config.toml
n_layer = 11
d_model = 192
n_head = 4
n_kv_head = 1
head_dim = 64
d_mlp = 768
vocab_size = 5840
activation = "squared_relu"
norm = "layernorm"
norm_place = "pre"
norm_eps = 1e-07
positions = "rope"
rope_base = 932000.0
rope_fraction = 0.75
qk_norm = true
attn_scale = 0.15
bias = "none"
tie_embeddings = false
parallel_block = false
extras = ["some layers without attention", "local attention windows", "shifted keys", "exclusive self-attention", "short convolutions", "norms scaled by depth", "capped logits"]
init = "normal"
init_std_qkv = 0.0424
init_std_o = 0.0527
init_std_up = 0.0607
init_std_down = 0.0607
optimizer = "muon_hyperball"
lr = 0.0102
lr_mult_up = 1.25
beta1 = 0.95
lr_head = 0.00507
grad_clip = 0.5
warmup_steps = 0
schedule = "wsd"
decay_fraction = 1.0
decay_shape = "pow"
final_lr_fraction = 0.05
batch_tokens = 32768
seq_len = 512
doc_mask = true
train_tokens = 124900000
steps = 3812
dataset = "wikipedia_en"
Each number is 128 + 32 x the weight over its row's rms, rounded and kept within 0 to 255. Layers, rows and columns count from 0. The size above them is the row's rms in percent of the matrix's.

# layer 4 attention value, 64x192, rms 0.0422, rows 39-59, columns 128-191
size [105  99 104  98 100 100 104 102 103  99 101 103  99  97  98  95 103  91 100 105 103]
[[162 127 126 144 137 127 112  72 118 113 117 126 178 166 130 131 112 148 146 178 162 134 124 125  78  88 104  89 191 112 157 122 126 135  86  87 157  85 125 150 176 107 114 158 122 104 112 149  85 137 158 105 123  79 149 100 152 108 118 133 149 164 173 121]
 [152 180 130  97 161 121 113 143 148 125 124 123 137 147 135 117  60 162 107  66 239 105 145 100 203 130  54 111 117  97 102 124 144  50 104 185 179 119  63 111 135 151  69  83 135  89 143 118 134 189 148 148 155 135 131 159 145 178 120 155 193 150 128 136]
 [143 117 190 139 111  91 196  98 136 106 135 150 105 214 151 115 130 178 121 102 117 118 114 115 136 121 140 147 167 133 172 187  91 155  76 120  31 183 154 142 117 157 123 112 191 112 146 130 151 129 136 123 115 111 198  54 135 164 115 143 128 128 144 108]
 [109 178 139 131  51 127 147 123 122 111  79 151  90 154 155 168 159 103 124 154  91 121 131 126 123 159  94 103 106 120 188 178 147 174  62 105  63  89 148 143 146 121 140  83  61  58 110  84 127 151 136  78  89 111 154 142  88  93 123 108  90 128 159  58]
 [140 117 125 170  70 125 161  82 132  89  85  96  94  99 101  88 129  92 134 127  64 156 131 147  93 142 129 117 135 182 122 181 195  71 163 154 148 168 141  96  72 132 150 104  96 146 141 129 178 173 125  95 130 134 156  62 120 239 175  95  76 100  88 120]
 [128 156 216 124 123  73 151  94 145 189 120 125 130 100 134 129 154 122 123  79 114 118 163 121 142 152  96 137 130 180 117 109  95 105 100 109 129  69  44 148 121 139 207 121  95 102 121 120 146 126 128 135 141 155 116 172  42 157  99 127 105 130 152 177]
 [141  97 134 116 107 129 102 165 104  99 120 133 117 129 151 119  91 112 108 118 238 122 107  97 102 109 166  92 165 165 105 158 111 168 143 124 108 161  86 142 126  98  75 139 159 164 138 162 179 126 193 127  76 207  51 169 135 164 166 148 109 126 180 132]
 [134  90 108 129 123 148  81 120 145 159 109  97  97 157 145 116 179 140 106 136 159  99 111  99 109 164 101 134 142 144  87 120 139 101 130  60 127  79 118 150 136 100 137 136 166  95 138  92 204 133  56 113 141 114  64 178 149 124 150 139 154  98 176  73]
 [129 185 179 111 255 155 157 126 123 165 114 117 131 152 106 111 141 160  62 170 141 140 139 146 124 135 134 124 119 147 159 109 132 169 153 170 133 158 110 120  88 127  49 166 110 124 129 155  44 113 101 143  96 106 114 184 154  98 154 114 137 115 156  66]
 [108 142 180 106 177  92 110  97 109 156 135 102 152  43 153 182 123  97 114 171  75 144 106 125  87 132 171 150  82 121 125 128 110 115 161 140  96  99 147 157 165  99 122  78 140 111 141 146 175 169 150  99 126  85  75 121 219 125 140 137 137 102  72 124]
 [119 177 113 155 163 136 101 129 121 161  91 146 107 124 149 161 108 194 127  98 115 141 121 120 112 132 169 114 147 139 127 138 110 208 134  80 219  89 126 151 127 116 156 133  80 150 161  86  98  89 148  83 135 161 135 121 117 172 114 111  98 143 120 154]
 [126 117 118 129 107 134 116 144 143  93 154 132 123 126 167  83 160 129  89 198 177 140 122 130  95 141  95 134 142 118 162 125 122 164 100 119 152 100 134 107   2  94 148 140  45 118 148  96 172 146  87 132 186 135 151 107 102 164 107 161 149 142  78 112]
 [146 133 156 115 106 131 116 122 130 160 140 120 143  66  85 104 110 145  90 187 133  90 146 105 158 119  96 114 123 139  56 151 130 176  95 205 199  99 137 156  78 134 159 119 159 150 166 120 143  84 146 135  86 145 133 135 119 136 118 138  90 160 106  83]
 [141 105 106 128 133 130 168 130 184  74  76  83 168 105 105 147 155 151  98 109 104 111 130 132  83 136 143 147 136 149 129 132  95 177 119 116  84 208 169 131 170 144 123 136 152 215 117 147  91 174 213  83 141 108 104 124 143 174 139 129 111 172 147 113]
 [121 152  91 159 143 150 168 148 121  99  99 131 147 110 100 161 111  85 117 134 108  94  99 145 159 109 159 116 145 179 156 118  98 113 153 103 154 213 103 119 179 104 175 112 139 105 118 126 196  78  59 107 183 174 189  92 145 149 114 142 159 107 126 100]
 [164  53 118 121 183 120 126 198 108 192 191  81 130  94 119 103 154  94 139 118 122 122 108 151 154 144 104 104 107  85 152 136 121 138 127 125 143 169 153 133  99 125 107 110  97 145 133 157 138  92 121 143  85  94 161  75 138 132 110 132  79 187 117  87]
 [126 132 181 137 181 136 142 168 137 102 137 109  98 123  98  87 175 170 116 128 106 127 118 132 181 126 112 157 148 150  89 137 118 160 114  43  96 114 140 107 193 132 139 213 148 160 114  65 114 129 102 121 112 131 118 109 113 148 172 115 118 135 109 104]
 [102 150 111 149  84 113 146 113 163 106 166 120 145  99 120 106 126 159 154 130 200 150  93 125 167 136 121 104 128 146 153  97 182 115 132 108  52 169 144 122 163 107  75 100 175 148 163  95 112 130 156 183 164 161 134 158  94 219 113 121 103 180 140  85]
 [101 118  27 151 101 131 100 107 138 178 138 105 172 112 100  85 160 121 160 145  93 111 160 118  99 102 179 106 116 106 191 135 166 142 146 171 109 107 139 181 204 172  92 145 135 134 107 156 120 167 119  93 148 183 136 165 109  93 175 145 122 134 119 122]
 [122 171  65 133 129 105 201 118 136 103 126 126 148 126 216  74 163 129 116 168  83 110 127 134 223 127 159 104 130 153 145 120  94  92 155  91 161 134 156 106 113 140  92  68 142 105 160 168 141 143 167 191 105 144  70 159 113  98 136 125 114 137 172 208]
 [126 144 168 162  84 128 157 102 140 120 137 111 147  73 103 100  98 167 129 104 127 107  79 145 128  93 131 143  85 161 141 103  75 109 101 181 148 113 123 124  94 118  72 124 153 130  92 142 170  62 200 127 136  96 139 154 119 128 174 131 124 166 166  91]]
# layer 4 attention output (transposed), 256x192, rms 0.0528, rows 39-59,103-123,167-187,231-251, columns 128-191
size [113 113 112 116 119 116 116 117 118 111 119 119 113 115 115 115 122 105 116 118 122  83  87  94  86  89  88  88  86  97  87  88  92  90  93  95  86  97  89  87  87  83  95  80  85  87  88  87  98  95  81  82  89  88  88  88  86  83  90  81  97  93  95 106 108 105  95  96 114  98  93 103 107 102 105 102  99 121 104  96 108  99 103  98]
[[172  88 167 108  99 172 155 140 120 123 122 137  89 117 142  80 121 168 133  71 113 152 146  77 129  96 153 199 111 144 144 109 152 138 145 126 118 136 159 181  97 153 144 131  74 161 162 114 132 107 101 132 139 142 129 154 150 149 140 127  80 128 115 126]
 [160 130 127 170 121 166 176 148 153 134  80 103 137 157 130 148 113  70 164 141  26 113 128 132  99  74 145 118 134 102 131 160 146 172  82 144 105  99 132  94 134 134 168 163 142 116 115 147  69  91 155 148  71  92 197 163 132 105 158  98  91 103 163 120]
 [ 71 142 105 141 171 136  86 124 115 124 140 174 189  99 139 129 111  85 125 136 169 146  89 113 101  21 140 126 128 114 127  60 141  90 120 139 141 132 121 115 117 135 152 124 151  85 164 150 178 141  66 158 149 129  72 193  86  84 142 113 158 141 131  72]
 [133 125  81 101 109 150 182 167 132 149 115 135 117 131 132 115 130 124 108 151 185 115 110 141  89 106  98 139 133 154 101 120 131 107 175 146 176 104 114 115 115 146 162 148 189 175 155 116 162 165 144 157 166 133  85 101 119 144 117 143  97 161 173 188]
 [146 178 119  98 136 130  65 102 159 136 163 110 143 159 126 111 143 143 102 132 193 172  79  63 101 100  66 153  64 121  82  69  61 225 157  75  76 117 135 125 157 148 127 137 145 136 117 169 128 161 104 160 184  67 144 183 167 137 123  83 126 182 133 128]
 [143  83  77 103 137 130 104 194 107  74  96 110 136 165 153 121 121 152 135 104 130 138 113  73 136 135 180  76 117 118 137 216 155 113 158 116 143 157 167  79  88 149 134 130 177 182 139 123 108 208 143 167  97 100 130  93 132 108 185  96 162 127 123 128]
 [127  58 129 132 188 130  93 152 106 131 142 161 145 158  71 131 181 136 151 141  34 176  74 119 127 122 121 166 178 121 113 100 145 129 155 167 148  87 218 112 160 176 173 142 146  98 149 162  90 141 139 169 109 107 197  73 159  99  94  83  98 113  36 119]
 [152 182 166 130 150 146 114  96 114 170 137 137 143  95 169 112 132 130 145 103  89 117  99 139 145 103 137 153 143  95 129 130 129 167 109 186 110 143 146 164 155 129 112  60 116 108  69 138 118  62 128 109 126 127 123 103  95 104 172  95  91 136  95 180]
 [100 135 110 167  97 122  81 142 136  29 155 125 105  75 154 161 153 117 169 134 127  80 195 105 154  85 110 157 108 100  73 118 195 122 120 125 121  90 123 122 140 129 142  95 138  89 129  53 171 102 188 134 196 148  95  71 121 155  78 117 116 113  92 155]
 [133  96 103 125 175 135  98 133 122 139 118  99 161 184 151  92 165 142 106 135 104 157 145 143 153 115 134 167 122 128  99  98  99 145 120 150 110 114  49 174 109 118 133 127 184 146 152 143 128 107 115 124 164 137 145 161  69 108 202 193 138 166 148 132]
 [182 113 131  73 108 127 118 170 139 117 160 107 143 113 142 116 131  71 119 100 133  89 142 130 151 151 107 150 134 129  68  62 138  85 152 141 150 117 114 141 174  42 128 146  98 117 174 152 168 193 136 157  99 114  94 146 127 101 149 162 162 163  58  87]
 [ 93  91  88 146 118 135  65 145 144 157  95 186  96 100 114 134 126  83 139 112  76 165 119 129 164 168 194 125 110 160 110 157 113 111 182 136 143  80 101 122 158 122 164  81 190 140 109  98  88 138 164 132  76 115  63 150 158 121 126  97 130 162 181 172]
 [157 122 118 136 136 105 121  84 167  95  69 130 108 169 110 125 177 107 118 107 143 168  90  88  63 160 120 122  91 141 194 144 228 137 142  85 157 109 142  74 155 128 135 125  97 162 102 165 159 107  63 190  95 157 121 137 102 136  91  86 118  56 129 143]
 [ 57 118 151 104 150 145 125 104 127 122  98 115 168 113 139 146 102 142 151 125 154 105  53 170  98 143 101 144  97 126 161  67 147  80 153 115 148 100 163 141 118 122 143 118 113  99 129 113  73  99 116 188 126 121 127 157 130  71  90 121 100 137 179 153]
 [182 163 130 124 126 133 161 120 134 153 131 195 101 125  86 110 138 179 166 117 132 134 107 168  76  70 161 174 173  77  85 158 122 102 162 127 105  26 154 176 137  78 120 135 129 146 136 194 100  92 184 131 109 125  58 183  93  86 131 184 122 109 131 122]
 [107 183 115 154 124 161 114 105 156  71  70 129 125 143 147 113  79 142  97 143 122 167  83 125 142  72 103 182 114 120 125  97 124  96 105 101 146 164 118 150 135 111 111  87 129 133 156  87 131 120 145 127  83 103 111 138 112 187 185 112 146 120 155 148]
 [ 83 109 105 162  76 162  84 106  99 124 154 151 148 145 123 139 113 167 149 109 148 116 145 140 121 116 178 111  55  96 192  73 151 140 159 160 138 183 133 192  81  73  82  35 123  97 120 179  92 152 120 147  89 102 158 140 172 138 112 103  98 155 107 125]
 [157  81  98  98 145 161 175 118  96  87 121 140 150 184 123 139 105  66 164 129  55  91 159 195 158 133 125 112 150 121 137  86  93 147 166  97 184 131 203 148 117 194 100 136  83 147 135 171 149 168 104 101 103  71 109 111 143  52 164 140 147 109 147 165]
 [100 132 140  81 189 116 113 153 140  69  77 175 139 143 154 125 199 156 143 118 177 140 147 142 203 131 152  85 130 141  96 115  74 140 172 118 157 137 129 110  59 105 137 124 141 129 104  94 127  93 118  96 115 115  53 137 132 152  98  99 115 152 155 143]
 [102 130 147 160 159 119  96 151  52 107 126 149  90 116 135 136  62 154 111 150 144  87 128 103  89 119 138 167 187 132 156 142 180 126 122 154 117 121 142 146 114 108 126 128  98 151 136 158  99 113 145 131 119 100 158 122 112 146  83 110 206 120  76  93]
 [ 91 142 103  56 152 208 133  88  52 128 125  91 112 126 127 137 175 117 112 165 130 155 150 149 195 154 124  83 194 139 126  98 173 103 144  78 130 135 159 158 133 119 129  98 144 114 105 143 114 148 128 139 143 152 103 104 152  59  80  69  81  96 134 180]
 [ 90 132  89 147  92 100  85 123 129 134 179 167 164 181 125 167  83  98 101 167 133  97 169 206 122 147 123 111 149  95 102 130  81 122 156 131 159 102  97  98 113  80 133 107 125 132  84 169 102 163 147 107 102 126  89 131 105 144 117 155 168 139 176 165]
 [143 110  98 130 180  98 120  63  89 146 174 150 115  80 102 120 131 192  68  91 189 155  95 107 124 131 129 115 135 140 146 136 119  72 123 164 163 117  86 147 160 103 106 109 101  92 146 136 152 171 174  96 166 196  65  89 128 146  85 110 201 147 127 121]
 [152  87 179 113 118 150 175 119 148 117 141  92  73 157 108 135 146 158 138 131  75 115 174 143 119 195 144 127 107 106 134 207 111 158 148 125 134 133 126 115 123 135 141 129 114 180 103  69 103 132 151  68 124 124 158  89 148 159 114 129 113 124  90 149]
 [ 91  92 179 153 151 124 110  73 135 131 140 101 141 104 120 134 140 126 121 100  92 130 103 109 166 107 182 136 130  81 145  96 165 154  52  89  81 132 151 128 103  97 156 106  52 129 170 117  78 130 131  89 131 132 154 157 100  84 122 123 203 121 147  88]
 [122 113 125 152  96 131 157 154 101 132 128 147 103 105 185 122 167 127 121 104  91  87 166 150 128 163 165 107 149 130 130 161 157  53 123 159 127 131 161 129  75 136  78 128 104 156 134  71 141 104 141 103 112 170  67  61 131 123 188 183  52 113  94 123]
 [112 133 192 129 154 120 152  82  73 199 126 137 145 127 129 135 153  45  96 186 168  53 108 161 154 133  72 111 104 131 122  79  67 128 119 122 152 119 110 155 116 144 166  91 117 128  96 119 129  72  81 108 128 181 124 153 131 116 122 167 127 125 155 106]
 [ 94 206 122 131  80  49 149 100 115 130 111 123 146  90 155 132 128  99 124  94 164  73 180 107 109 124 108 120  80 141 162 147 102 147  82 101  91 158  46 139 137 138  88  91 135 139  90  94 188 148 163  79 138 140  74 191  93 115 101 138 178 115 209 120]
 [148 131 131 106  80 127 152 130 155  60 142  81 125 114  79 141 143 138 148 127 154 156 147 123  82 129 111 105 138 123 143  91 154  95 133  68 157 137 132 106 113 147 182 144 133 141 171 102 151 186 137 172 144 164 107  94 171 127 103 143 156 117 122  67]
 [134 112 138  98 151 126 222 101 150 195 106 136 133 175 120 116  95 117 121 146 137 163  77 130 113 136 162  98 182 204 180 114 128 113 118 154 126 167 137 124 123 126  84 149 160 156 116 172  77 186  87 111  88 111 186 140 151 115 185 143 167 181 160 126]
 [127 117 171 119  91 123 145 149 139 108 153 141  76  72  76 180 102  70 138 118 151  97  85 146 150 101 123  89 133 100 135 179 157 120 156 109 133  90 173 124 123 141  91 146  89 124 122 115  80 189 138 119 112 126 105 124 182 110  69 110 144 121 185 101]
 [ 77 150  63 125 176 139 160  94 126  99  48 141 139 139  88 125 143 147 110 145 123 185 106 140 130 111 116  84 149 128 134 156 147 155 129 126 117 131 130 140 113 134 111 141 147 105 120 158  86  43 129  65 148 163 135 108 141 157  98 151 112 128 198 180]
 [192 173 161 110 160 201 134 115 122 132 126 102 129 119  97 106  87 181 158 146 162 105 146 126 149  76  59 104 173 103 131 125 173 123  45 138 117 161 100 171  66 113  73 189  73 139 149 168 145 116 102 113 160 131 168 127  80 183 119 120 130  94 114 105]
 [ 91 131 137  95 208 147 133 152  93 136 172 101 121  94  74 162 124 140 161 118 152 104 118 152 149  95 187 177 156  97 102 157 106 181  93 161 153 125 130 140  69 138 117 172 131 125 163  86  83 153 144 123 123 156 149 142 155 139 170 128 162 200  98 128]
 [191  93 122 142 139 109 146 161 113 156 158 127  79  95  90 127 181  95  83 164  81 129 152 117 146  75 136  85 211 161  94 153 121 185 139 113 102 133 115  88 155 139 112 171 164 175  77 147 183 107  83  71 123 155 134 115 116 150 123 210 152 141 122 139]
 [ 63 117 111 120 157 172 116 110 118 137 139  80 147  98 125  93 121  79 126 158 151 104 171  93 136 154 115  67 149 183 161 129 135 165 113 109 132 214 134  81 123 169 116  80 149 123  86  69 123 151  79 116 162 158 205  94 169 171 168  74 150 129  73 149]
 [119  53 142 100 135 102 167 181 130 186 178 140 132 105 159 157 154 156 160 106 137  34 139 102  97 162 145  66 111 105 162 117 136 139 138 115 102 141 160 108 121 142 166 127 132 122 145 147 147 135 138 129 136 113 163 129 168 106  92 130  73 123  90 114]
 [162 105 113 115 145  89 158 145 184 152  83 137  87 132 116  92 103 106 105 153 107 174 128  86 143 144  78 146 186 136 104 162  97  82 131  83 129 152 126  99 189 166 165 166 139 179 141  89 156 130 163 123 133 129 122 124  71 123 136 134 129  73 173 116]
 [115 140 122 143 130 108 101 133 162 155 173 169  95  64 144 103 156 127 107 119 160 145  94  79 128 103  57 156 141 170 104 137 133 109  45 147  79 101  71  80  92 152 122 138 172 112 142 101 130  79 150 155 124 184 113 142  98 168 112 118  79 148 135 124]
 [146 123 120 150  91 113  91  95 123 172 188 133 113 103  93 153  81  86 106 102 101 111 133 130  74 142 124 155 150 114 157 149 159 124 113 120  92 127 183 148 212 139 168 127 103 158  84 153 127 144 131 190 147 120 146 126 108 111 112 162 102 101 126  99]
 [141 113 114 148 139 143 141 114 187 134 154 122 184 177 170 126 199 146 137 141 152 137 111 117 203 144 124 111  88 134 124 116 100 164 131  83 125 116 132 104 126 158 127 153 160  84 149  91 140 113  85 112 106 131  56 164 149 127 143 173  28 116 207 162]
 [116 101 161 169 135  93 201 103 178 124 157 123 147 112 113 156 105 180 145 105 108 115 103 104  39  82 156 164  84 115 109 134 137 188 138 160 144 108  77  78 125 113 124 161 134 120 160 108 122  86 119  90 122 130 115 153  94 137 152 134 166 144 133 117]
 [ 99 222  92 157 195 141 114  47 161 128 144 161 142  87  88 156 140 126 110 247 194  62 102 130 147 164  94 123 125 126 118 158 114 117  99 124 138 104 109 119 159 115 136 155 129  78 113 151 120 126 158 125 118  78 120 148  99  77 139 112 148 104 124 168]
 [102 154 120  56 141  92  23 137 125 137 199  97 153 125 188 144 142 130 109 118 184 159 157 131 156 158 108 107 115 162 141 102 149 134 135 136 152 164 107 106  93 134 113 140 137 113 144  72 158 173  91 115 170 135  70 119  82 140  87 143 160 182  67 114]
 [183 128 121 106 105  88 146 114 181 122 100  96  78 120 123 171 165 156 148  81  92 147  94 109 113 202  82 111 138 160  89 150 150 178 115 118  73 169 169 111 151  97 136 115 100 137 115 122  97  66 147  94  97 101 214  72 168 199 126 111  89  95 156 157]
 [123  91 153 114 120 112  92 114 119 116 121 114 157 107 151 149 111 134 196 138 145 174 135 128 172 190 143  99 113 135 165 183 150 127 125 126 130 132 114 130 148 127 117 111 129 100  82 139  68  89 113 104 112 104 174 154 107  92 134  85  82  77 121 155]
 [138  67 160  93 149 125 213 135 107 119 112 111 127 113 137 167 130 123 127  90  97  76 151 145 127 112 187 124 168 174 187 168 158  19 106 162 143 154 149 158 124  98 139  93 106 111 137 114 120 100 100 128  48 189 139 122  88 165 143 136 117  75  95 134]
 [146 173 164 178 132  94  95  71  97 148 164 184 146  52  80  97 136 125 134 153 144 124 126 177 145  96  57 183 111 125 113  58  91 143  71 129  79  64 106 165 121 144 123 122 102 128  91 133 175 104 137 146 151 141 128 155 110 163  94  97  62 113 101 138]
 [180 141  84 115  93 143 170 138 151 119 151  78  72 130 192 124 133  90  68 145 192  65 161 135 108 119 126  94  94  98 110 154  90 148 131 142 130 175  67 105  79  88 103 123  96 164 156 136 144  89 136 122 104 128  71 128 129 169 176 163 152 141 185 147]
 [121  52 111 123 153 140 112 130 153 123 126 148  92 105  94 171 157 103 141 137 132  76 151 120 138 144  74 106 132 145 131 163 105  94 127  89 150 150 128 121 118 126 117 183 118 161 142 144 135 199  68 123 157 125 176 173 162 157  94 166 162 123 152  67]
 [164  69 119  98 183 109  82 126 130 187 102 113 145 167  76  49 133 108  74 117 119  92  65  89  84 169 131 114 153 154 134 181  62 129 141 126 114 146 109 136 129 186  67 193 100 114 126 182  92 103 103 134  82 134  88 127 135 119 186 103  61 126 112  88]
 [115 136 140 127  91 173 122 113 155 166 167 128 137 126 142 149  72 139 143 154 137  86 135 116 101 103 117 116 122 178 132 131 144  56 110 125 101 145 139  82 153 144 162 101  80  98 134 149 119 114 134 150 123 162 103 104 175 123  80  38 120  86  77 162]
 [ 81 153  97 175 182 109 131 128 159 148 148 109 174 126 110 136 107 176 114 148 160  85  89 149 135  96 158  91 132 141 179 166 106 164  79  70 118 151 136  88  90 174 123 103 160 147 101 115 101 118 139  85 145 131 142 118 121 105 102  94  99  56 189 141]
 [129 114 163 104 140 152 171 130  94  83 163  56 193 148 138 112 172 127 124 148 195  87 106  85  96 111 117 137 132 120 151  55 184 145 106 117 180 157 184 114 157  97 134 120 177 122 157 175 139 147 152 118 125 171 177 133 137  93 107 160 128 101  87  52]
 [139 132  78  98 111 139 105 173 135 158 158 130 117  90 135 128  89 156 115 154  78 101 161  88 182 156 160 116 178 108  87 127  57  96 120 109  76 113  96 136 134 174  96 118 146  58 152 147 149 129 144  77 181  76 126 106 144  87 132 160 114 181 152  93]
 [146 120  96 154 103 113 132 164 132 118 171 131 143 150 171 117 129  96 132 125 131 144 151  69 140 164 158  94 164 159 118 172 142 141 148 144  77 139 128  96  89 130  55 154 127 156 142 159 141 177 200 120 130 137 130 144 134 189 180 136 143 117  97 126]
 [114  75 163 113  77  97  84 123  94 114 127 110 121 118 159 169 145 138 140 129 133 155 131 103 143 135 141 124 138 158 140 121 185 108  78 137 145 190 128 108  94 133 161 109 151 131 104  36 239 144  82 110 140 160 152 110 142 120 133  41 115 164  94 127]
 [163  99 109 114 194 113 133 118 118 168 189 131 117  99 139  98 142 120 149 162 164 127 164 149 147 162 127  95 120 180 150 167 158  96 134 115 109 139 143 130 129 120 113 154 117 142 114 131 178 111  65 104 189 147  53 149 136 107 129 151 160 160 140 134]
 [146 100 166 119 171 162 129 159 139 161 114 128  71  76 107 166 146 102 130 182 154 114  97 139 165 129  90 176 201 177  89 173 117 129  65 180 130 101  79  80 188 125 171 183 133 130 105  93 133 134  78 120 175 131 100 157 108 107 143 131 113 119 161 172]
 [173 142 167 174 167  57  86  84 115 160 120  97 138 120 160 141 150 164 119 135 178  88  98  60 108 121 145 169 100  92  69  99 137  87 174 119  94 114  20 166 136  73 137 139 183 136 129  72 140 141 104 174 153 163 118 121 141 204 162 132 110 118 100  97]
 [156 128 101 175 108 133 109 107 100 180 149  61 154 119 109 146  89 153 142 133  58 148 123  75  60 136 116 150 109  81 154 144 175 123 128 121 153 127 104 144 189 164 104  78 116 119 117 173 119 118 147 157 141 119 200 124 133 188 116 183 134 137 103 137]
 [131 124 116 125  49 165 140 136 162 168  95 112 148 130 120 124 164 127 121 149 100 156  86 154 209 116 138 116 105 119 118  95  54 155 153  99 167 118 111 149 162 145 114 122 157 111  44 119 136 128  97  87 123 124  87 145  96 144 117 134  66 129 114 126]
 [131 111 112 200 106  72  65 158 174 100 102 128 157 125 157 133  87  94 129  84 163  97 135 158  90 111 141 158  86 131 156 124 104 161  93 189 146 154  96 105  90 122 184 159 114 163 152 128 144  95 131 126 100  97 135 129 130 168 189 188 137 123 120  43]
 [ 86  85 134  93 121  50 123 173  71 126  92  93 176 144 116 130 205  62 152 100 113 172 112 162 102 140 112  73 103 126 151 124 151 138 124 144 125 143 113  30 164 109 107 104 190 141  98 136 163 147 158 169 137 144 132  88 145 106 126 173 114 177 175  77]
 [ 78 125 136  91 148  93 132 117 122 122 114 171  85 117  86 124 162 194  97 100 203 139 113 143 137 196  94 152 135 147 104 104 118 113 172  94 138 174 176 199 107 124  91  81 124 177 118 143 166 139 128 152 155 139  74 128 137 148 133 171 101 145 135 176]
 [154 139 155 165  96 150 129 162 133 112 129  91  83 161  94  90 106 183 139 148 156  81 186 142 156 195 134 145 141 159 160 144  84  97 151 119 151  95 131 194  99 108 102 153 142 124  66 107  89 127 165 135 127 151 140 151 137 146 130 178 101 122 109 167]
 [121 141 116 132 149  81  79 105  88 106 144 139 130 138  97 139 123 104 116 119  35 127 131  62 145  84 147 119 144 120 158 109  98 128  84 118  69 144 120 122 135 126  63 135  41 102  95 156 176 125 154 119  55 179 136 165 116 106 185 150 163 158  66  56]
 [ 98  82  99 148 173  94 125 159  88 142  99 168 139 107 130  88  75  77 144 186  69  99 168 198 169 151 192 146 136 141 158 163 174 110  66 177 161 137 101 116 100 154 103 134 133 124 143  90 126  93 137  97  63 129 148 108 101  85 105 167 186  95 119 148]
 [102 147 156 121 106 160 146  75 178 129 153 113  99 122 132 123 119 122 159 124  58 158 154 141 141  99 154 134 189 163 117  63 157 140 140 127 132 143  68 160 193  93 116 134  85 103 127 121 114  59 143  68 191  99 104 135 124 163  98 160 140 170 126 120]
 [ 60 183 141 123 130 164 141 138 154 121  70 101 142 139 175 118  41 173 164 105 193 121 155 169 117 147 131  80 100 187 137 136 164  63  99  82 123 116 115 150 109 127 120 114 128 119 104  89 125 106  92  96 147 113 113 185 117 156 164 203  99 155 133 146]
 [ 85 123 100 138 112 139 142 148 149  64 112 148  95 169 110 100  77 158  85 144 128 132 160 121 128 121 125 112 164 181 107 112  95 132 178 131 135  57 120 104  90 106 121 142 187 136 175 119 136 121 154 112 118 106 109 142 140 132  90 160 155 129 167 124]
 [159 171 189 148 166 167 141  90 150 213 122 131  96 167 120  91  83 195  98 156 128 168 120 176  95 154 132  66 116 119 181  96  76 123 160 102 141 141 159 174 126 106 193 128 148 189 121 135  89 137 107 120  91 110 114 220 115  98 129 133 154 139 149 104]
 [123 186 132 173 128 108 155  87 125 122  82 139 120  77  98 136 105 101 150 172 174 142 125 102 102 196 152  84 154 124 150 133 137 126 138  92 123 163 248  75 144 125 142 154 133 102  92 103 132 129 154 127 109 106 136 145 124 173  99 118 116  97  77  97]
 [ 97 122 150 163 115 115 135  94 116 145 110 147  66 134 148 175 128 181 156 142 100 206 128 116  79 141 161 144 139 120 159 195 135 144 132 140 129  98 162  99 123 167 123 115 122 154  72  83 105 132 100 166 132 190 169 103 119 156 157  57  95  96 146 119]
 [148 145 143 134 137  96 195 123 147 121 111  87 113 163 151 124 115 143  96 132 165 129 137 154 131  72 100 129  91 107 118 126 131 172 101  67 112 144 180 151  41 178 101 154  32 117 126 146 216 121  38 148 160 129 167 116 132 136 150 171 126 123  82 143]
 [119 141 194 166 125 156 135 151 124 127 160 142 179 109 117  81  99 126 150 163 137 151 153 175 150  90  75 109 140 155  80  99  59 111 145 151  78 176 169 167  98  87 118 103 169 112 130 105  88 146 196 102 137 113 153 133 139 126 116 165 164 159 156 157]
 [181 158 119 101 116 152 114 151 127 107 132 149 122 138  81 102 102 156 140  78 144 147 163 102  99 111 168 112 106  70 161 158  70 190  63 129 155 137 116 125 126 127 178 115 117 146 116 131 179 135 133  96 144 143 149 101 128 123 159  76 119 107  48  74]
 [166 127 125 165 177 148 144 156 144 157 115  81 135 153 189 132 107  68  64 132 112  84 129 107 177 170 116  93  71 146 147  71 134 133 141 143 151 153 102 136 134 208 125 160 137  96 170  82 115 195  81 119 152  82 148  83 131 170  94 115 115 120 132  92]
 [140 117 146 122  73  98 105 152  85 170 135 134 167 127 106 146 183  78 167 104  88 125 161 155 111 141 168 126 141  99 121 165 118 193 135 201 150 103 109  91  77 141 137 138 112 174 127 146 115 149 121 167 106 156 195 118 141  95  73  86 128 136 102  93]
 [117 178 150 105 180  65 193 112 128 109 115  88 150 138 153  95 147 105 134 116  74 150 114 105 139 115 106 138 164 157  45 165 144 145  80  67 112  96 121  74  98 176 150 181 104 142 160 138 185 112 184 139 174 156 109 122 103 146 135 149 185 140 108 147]
 [ 87 138 115 114 100 142 111 181 107 151 106 151 140 110  97 125 146 139 128 106 170 226  79  74 139  98 136 144 129 143 158 221 207 120  94 128 100 136 115  92 146  76 175 114 102 135 139 152 136  62 158 119 140 157 157 139 133 147  76 101 169 134 115  99]
 [175 156 127 169  93 138 192 121 156 146 170 101 117 139 147 127  79  82 127 194 124 116  59 129  55 183 145 152 117 135 151 126 117 126  71 147  79 138 136 147 135 137  91 176 152 102 195 100 142 186  88 134  93 179 181  84 120  45 165 110 178 101 128 135]
 [172 149 125  64 130 126 160 108 127 123 160 133 145  87 101  92 171  83 164  77 113 171 149 150 106 155 101  90  95 122 119 143 145 118 129  97 105 156 170  85 143 135 135 121 104 126 157 109 164 153 155 149 119 137 164 125 144  85 200 135 149 145 190 160]
 [176 157 128 153 159  89 135 196 168 157 179 176 139 122  97  62  74 118 144 138 132 118 107  99 120 119 100 127 144 151 134 168  89  81 124 135 122 121 169 139 141 171 116 119 129 128 145  96 142 152 127 119 174 129 124 153 113 209 141 196 191 180  99 103]]